{
  "num_hidden_layers": 15,
  "hidden_size": 256,
  "num_attention_heads": 2,
  "num_key_value_heads": 2,
  "head_dim": 128,
  "intermediate_size": 2048,
  "vocab_size": 1024,
  "hidden_act": "tanh_gelu",
  "norm": "layernorm",
  "norm_place": "pre",
  "norm_eps": 1e-06,
  "positions": "rope",
  "rope_theta": 10000.0,
  "rope_fraction": 1.0,
  "qk_norm": true,
  "attn_scale": 0.0967,
  "bias": "all",
  "tie_word_embeddings": true,
  "parallel_block": false,
  "init": "normal",
  "init_std_qkv": 0.0382,
  "init_std_o": 0.0474,
  "init_std_up": 0.0546,
  "init_std_down": 0.0546,
  "optimizer": "adam_hyperball",
  "learning_rate": 0.00413,
  "beta1": 0.9,
  "weight_decay": 0.0,
  "lr_head": 0.0077,
  "max_grad_norm": 1.0,
  "warmup_steps": 259,
  "schedule": "wsd",
  "decay_fraction": 1.0,
  "decay_shape": "linear",
  "final_lr_fraction": 0.0,
  "batch_tokens": 32768,
  "max_seq_len": 512,
  "doc_mask": false,
  "train_tokens": 357100000,
  "max_steps": 10898,
  "dataset": "wikipedia_en"
}
Each number is 128 + 24 x the weight over the matrix's rms, rounded and kept within 0 to 255. Layers, rows and columns count from 0. Numbers have three digits each.

# up: layer 5 MLP up, 2048x256, rms 0.0546, rows 1435-1481, columns 192-255
# down: layer 5 MLP down (transposed), 2048x256, rms 0.0547, rows 1435-1480, columns 192-255
up1435:124094202163137156110127137117117174098139131137081123102142125143104139141207160124112100131127131131137135164121112129133134148112115090156159111123144115158124144137096116106098158139114146
down1435:106095099122101128143082149150136106139097107089164131157129133186098111108092112134150143103130106119102129115102129148143153145132150163119120118132127092119134125126151119145116078141106135
up1436:158117126099137116116157100092119079126176155095127142115140144144144117135164125111156155198088138119126128118153111149122088127145147124105119144133109108116110092162105096132086167086167153
down1436:111120116150134123166117118135150158103132111111144139145139136124131170115155140097176110093139109164166141134075164112151114108139140121128146163102093146108155151129137123150089124096162135
up1437:114150096118106132122098126098120111097123153118111170075111143173102144111128108168113114182143165151145128114138066098120106135138155138124122103120098106156080070121164098112100093132171097
down1437:144097105111118164151108144153127112153076120103095109143128155130109086148101126089130144138111102170092132109116183096151126097169119161077138146149189176104151177116147110130103111121141100
up1438:158081165121133108080097132126159168156184140133096120106096140152105163142128134143163135107134104139161109095142118120094130123150112102109144096095121150145097087102122058106137139127113109
down1438:173127107131103118113125144155106135126129103149123118109119134137138148103117160118113126151105120187138125171143095099102127114119089102095105119108131126141118095145064123139137178160129128
up1439:124105107113101124097122094160105147141110141127094179152142137109118155098170105136129105101164140108146104136065155117100137109101157131153130087090104130110130142172112159108107129094136164
down1439:075117109138142101089129104138107122122156129122144128139150117154148134109119158138158090094126104096132153111143120118100143142164092126145158112118146171108127090097140128139123093084126069
up1440:149104123120132136090124104076150167105148099127109109144151168159066137113193161087112138132171089075115134134151138137143151111104101122157146165125118130161116131133103130127163107180164159
down1440:138139110140119137107114115098168110120113130140129106117089131164165127115148102134109117136151169148115078150098098123132066118080119178139135081147167135077104132117102099102144124139118128
up1441:159141175124113105109161110126138107103151117136117143164116148146117080131083150091126139130123093124159130115092110123096130133132119136153149106137125127138129106129105132122094139158110089
down1441:120152162110081137148114126120135142092093141114107160127149128117173099101147126100138144103165138099157133132141090134121135126204155119171125134078166110133133128092138110146134168067129138
up1442:110098131134130119150132100140154108121145187128147169110113163136149161152119173151104127135106115117120114142182131117149151139133156111138125124125108168135183113127126084119140135127117159
down1442:142126144107136157134117124076115116127084130162138141100111116116140134094126137153165168111130150142133129121098149161139102143110123098146160147111139139158141106131086114154116114141076103
up1443:096124128081123152150140139071127119090110119134133135191133132133097105099134201087119145165138139129120078127088097091097119169166113123108144150139139067119146129140165139118104110151156106
down1443:114116118102132122138144127101134100078179144122100109170109135108149109112152138092167159149100123180139101114115160110116131121104107091107121136134126152123141112121169143145158090104128153
up1444:122126115094148137112164144108099145145118177132100114147161109146092135114155163129113110137124159093110076137119094064139133156128153074164156124105126150154151160119156132102119135165154136
down1444:144135132161088167085100125132138162158135119144117148091105113141133116181116138143105134151084119162114132100118151139106172162139138143125132132090105133139126156149095138136153151115108101
up1445:141109131139116147101128190136106042159122130163140124092145086174108116155092129104151152135140125119131111095137102116107113135148143152149107176099108115132136104144127103111111127101172122
down1445:160153122115133136132143089088129115130116142127151155082084128098123122091089132179079095139118126132185176063099098106133160093114148104163148144132125134124127113152154075157151123130102091
up1446:098121121109117104144138149165110113136159099185142131135120129137123157131150120111133139131100116163094159118105101100156115112126101084164157094131151149117166128104129100101139159139144115
down1446:135113117132137116127118097134122131119152144104135143171171123171141137136103125135137122095143120102127126107129101141135121104103173113137143183145083093122127096162155152167160119152072111
up1447:136084153097104140130150093140140157121128146094125148092136136112140149087182129106203095106112108124121078093134143108124130095145088064115157112160132113130119147123114147087118183176120091
down1447:165144141190147134099125122125147094147154108171132106124139129179124139123143129121098126162155152148105099152118125146140147129156148138154118146101146114094143176131139135091126119170120158
up1448:136142127122166132138113143140156155156129146117127127138112117104145133106141120140115084125132106135138165166153118136111061125139120104101127127087128116156139094148090147099070129107147132
down1448:115134105114127150131125109151125153123103082147126115142124140129160170140130128102119091123113160143134102152127139132134119148114132104117097118141137150136118095150113134183134131136128150
up1449:133127082152129115134108130098095133129136142168124110146148127141144133140156176114127117149130131105140139092126127116114129160140112095188153121093138147124136150187120093101140160155170085
down1449:138139110187088124101130114145139089087105149067131116136118120069097155107103136108123113163156104120076141119140173151140121124146162129155120108122091110185126107134141119074155120126155095
up1450:078118078116136118144165108142142135109154162130110170106088153120092130161094154135121109157130126152157107123092170126097146138111147121138109097145099141158161121150128077154125124086146120
down1450:128102120136110136104093171082119098114137130106139109125119069144149140130125122143116114099172130104118129119123129171161119095131108140106116143112102161109171168115108123115151112107135146
up1451:141123096158196135169151122132156152127192151153149112148124117107149138127147156130145137119168135111122105138115126102131124125164170109144127146098087139144101130118069123090154128152150137
down1451:126131125121096111158170097149111101113123095110144129114110100144119132112126150063082145180111173113110140109113086126150093076130141108126109156163128122127174080103138126128158116127128126
up1452:112124114133133125151107136123113148145080136091121124127143180116133134097129100136154140125173121082111113119129111137065128138137090102163153097128098091081141101152106107139137121125115087
down1452:104119157136131146115124115169114080127127138129130157112090134068160158136114113081132137081148128123126112123111140125142116155123150091114095097160146137136141146137164119092122167078114117
up1453:159099109129117137147090135143075126148159089141106100126141145132110133131143109094096125151136121102106119114186130157136157169115104092117158088108146111146116133116145132171111123142108123
down1453:127082143139114128141158123160126102135102177148117158147139088133140118094086119135142158107068128129120099146141127107137146158114152118129123085131115100118104117135134107101114105137160118
up1454:182129119134120064128150091132093111106185129118135133094126132149161153099114138115154145122114107104142139148113133103126117129081138118113119079135112157156107127149112069123108143142162145
down1454:053118135168142076091117143119168167155114149133105171147120114126146132112116122135130128129143141124132091122129085152140144152133142122099135123145127140145100132138122132146139131111116148
up1455:199129111130104108130136114130108137140188129106085142106114130137131103088107140131150157143133123142132074161116160133127157085157112116119149134186106128145125101130108115113116130135110143
down1455:106136150098118149114116145103153120099096108118146118139145125111117174134113149129126131126139099112145155071153133150137128139132147175161113108120173117133109160130200121105097159144114105
up1456:154126128118160098158159111114097131119167087124145147132125138155125133141130134151123111123135075147119153130125133120122110163163099129142129118111141109127110164150098141152102123135118080
down1456:159122144122137142134106134155143160155114138143155108101144102107121135131112119125091133122118095138131162113114120125123139126130111140084132130130151146125131141087176084095146129134157130
up1457:111132138140117133141118126139123145122149113144113101133053148135155140076143144213145098160109150103112155097161152118131153101122150160105125110144099151145150089091101081120095139123119153
down1457:075126136139111055158129149162120170147136173106124179087131125124160123140145164177122163096119174121128109112109147161101136108139105142161111109123083144109131093093133123117147133094152120
up1458:119162132134112120133139131132095112158154123130113133112082130141079154135119117137144141119114125123090153124118144152053147122139123171096176095124119131137137134131127130134068091140092153
down1458:156132097119109149137108121137152118128117148074166114132153111125113162123166175110118090130156139112155109139165093101126151124135110105121131155116128130101149160108130111164121092105124124
up1459:093105115146173097126119161085125096153133125130123102105141169148125100151103180136084095145119111096119123134083144116137135122137145147099138099083122146106129120098157130135117117160104113
down1459:107163167136099145144122151092113139143123130151178117148158105152154155112133136074084121123130108092190151091138217148118145121159131160138156130113124116152116147163134119128085140102143117
up1460:094134150131082073140120117150129110142156142149115117108101156102117143123131117148140091148118150085110117134142163118095109126118121127112141110131107125131163111130145117120140117097142121
down1460:107101105122087111177135137150122137147133121111126105152092121128088106065111129080139075114126112095159119109096109116135152123122135120187107142101167148142125147137137131147120098114129073
up1461:081109106121139141104166128115120085160111123123147175116070142151118156152152144115145144146112129100170151146061151101126144108138140122113138111163139116108145134133083130140130159147172154
down1461:144103139128082148130141117150135148159161135090108116136106129144089180126141092124131101116075097133123095173135115149097134121123101077153127112158109156130161144135071147145122139143124158
up1462:095102081122157130155164112124159164127136179176104133107114130147087153119146133126139095168121103098165089128094106115110101116127162141146132128141108131135123133168120117166126148126104139
down1462:151125160101101139121097137118120112098103152103130123129143143103157102123122114118127124170128128144110141127110108135131095121089082120139152121115138149149120162120151158106115113177163131
up1463:115134159116122122093134090071114101137105151155173124134116140128121092129148150140116144149152094108144131114153109094164099111171109143111110134100145138142125105174115111134119132111077104
down1463:150116149091112159105109116108124211122148055153119135130111119170115115144102163172107169140134123115134147107126140122098086166142128174113133094124134073108134136084138127183110160101158119
up1464:104167124127145109139104139096119154121115149157112170134129158109123132115149129130123133135162121077122110144100131085123099151158115132138162165157128087095170116120102110118122158118082129
down1464:152137166133135152113130078120069104155161096147154126160115125132114089172126152136130154110147107111097119137140127132117107123094080117137088148129169138087149122135131156106142128091156131
up1465:127124126111144160125170110109159094111117136152154138111123105136121131145153101105121137133134139141137146161134160124122102127145110122148149104103104134160123166128085119124141164143107131
down1465:129145140145110118155085116123107150141145121093090115130180146099123118111070172134099111114127117118130097104114097136123125133112135122108079166162142176109142110130146144148117105139133131
up1466:164114132117094122138123126142158177148074133116119117124126163111078091113145149129176123168141120113165089152080119088104108129151146112144152105159110107126111121163117126118121083199164114
down1466:145104127140099150139112093143118108144140146158089173172149097115107146152125149116129132172097170145131132118150150127082151171102098154149123126127132195114160149141089158142091185147177120
up1467:121157160109120112140177118147110099081115143136121127118154125124109125121134118102133153139145135135116104135119102117119123107157117149173148171107163153140135136111149140126149141149160115
down1467:127121114152140136115087115143166145093142117158098138121110120107132115116140151132143125139125155137086153124130135120138144101109107139094158100157084113131129128121064121118103123135132103
up1468:140156087073132103147105124131151114136171132138149098110103123131135145115114096175125139122095110111120095134154143109069079155122086128127091111106134147141151116144118146150105123135121114
down1468:103100108113102122120103130143157159127162144128159128123170132181148174143131103121103126128111136118142116163126136169196130111109154118111116154116124120115140183178119138163136168119135134
up1469:114110093118135070104131159076124141109124103125138161099123138145109196138147109162134087123107148176131146090156094119109123117097117140122185107161087114149133131160112126143128137131136133
down1469:121157135119076167167115087107171109158111177104160139150055110104130163133162125101097106131125114094124113117137112137089089123149106094137134128130135132140127133093131066161123124139143112
up1470:158134104114088093138149128115126160086140108130144105097118110135136102115123128122165141142148062111116097156100132136084147106110102111095146137134126121147120119124094087121140161135152122
down1470:154146111127096149103129151131106143175151095151124127106119089109126189110084107099094123141108053174153137120152120175076149136176116156076134147113119147137099142111070143152195147130150097
up1471:149085134114124109122074178116162093142120097134123118125051103172114134138161114155123089130180130119140123126086113157121119143129135136107137145109142102113134102166129116130103149134115115
down1471:150067157119139107111121123122113139158107104131135114131126192143108169079110144099160145126119121142112174102159205092121104168125148136103114097131144113134130148140100133156120126131121094
up1472:126134124096101123171103112162098092152132114103104108137134129166111109127094127094116131098126125107083091142131119137151100139155179135179169119108106131133156148111156109141112142151090101
down1472:106145157147140127115138110123125126112130129136139156135111201103124155134132093107114126114128148146152135162113128088145147106108085066115096127116138123177123112150143126108109126115185141
up1473:132153100141095147124168158116117131155181123177166132121143136118077132077151175155148160117109095110097129118126143123102072150109099136081147114163120159144116153116138142146092148161142108
down1473:157163108125086124124110141110101168130123156100140093167137123132101134113138129176135145133165100116147190130122167128089102109120144150108182102157167149122129112137163144148091124108098105
up1474:114136127129161174144195132142113104102143116126087111114077139155152138140107107137167130095164144112108148155124099094106134081165119103136133171103126123146083134112114117113138135126123094
down1474:126129115124111138159114162118096111126130151118118141101172138154172100130157163094116105131118125155135118103136122146098101124135151166103119126160111106148122144115167136126182116140162105
up1475:121132165191132082124097131125101149152132164187116153105114126127138115082133153131135126100089150130167103160152139099117107113131136144113121098109100114151117127157147114110115104117141095
down1475:087146168099120140124132150122098109163128136139101127106113136126130114101162087161174147089135146110129109170093142145138122100116121153134079076114165126137133134092162132126130104113140096
up1476:116119120093079103119106160116136099062138115161136134100135137157095150115109149135141168177162108141085152129122105133119106098129114150131139148102142150141136138115078116135116146157101124
down1476:092158106181145131164099131147140113094173152139145162156135128159165099111107116108130097117128075119123156148061058128118163101138148118150152102087159133137143093146105119171165133149116118
up1477:107126166150098154094119158138151134106155144144150151100138138104046087115119128128137157137084113081124118109126145080133093116126128146133107144147131139149120106117134147132120143119120138
down1477:088151158129124082075152130129125167162134118163156113091133156115122101161164148108144140134120107112141135115122151109166137136186101121122173097143097122107157115114112165150128111073103105
up1478:168088116119112123141142119097103128143152163124112144134123138147137152128119103211138109113159128169151096073161138127092117140111136129169129171129147145128130142148143107116128159087158116
down1478:156208128082096134065158107154103136125104080124123160068098101175110132109125150125068094139107126133130085142127132132123150092123102110129128088116119156116099105165126142134158146167148115
up1479:125120134159173097051126132108096115173121173114107149120099142181115152122125116129106146173121097109137108109152125069128121117157122116160086118109120152149140147166140108109116127097129139
down1479:123096083152128139133162116129103119171135109153136142096121110181090127130110091153135102115114117093120136110163120095103067129109105151125199129111159162129156103121151133151161112098165099
up1480:121107116110119163171121141127133123130131143114114152112130144139120142127093139098139118124111109088144123113121135136124092125133151148161177148107129162111122129099141218135170133151158134
down1480:149129121104140098142154077110135161145144082114125128108150127124131172135131104160122126091101114153092133110143130120098155145131120095103085163139154114136120132137148099129110131096122162
up1481:151113125166143135119182085141120122137113129127122135147144148119110134149116146135129149111129136122122101115120147135137085103156123089128115123122148132167117143138112110104132129144108096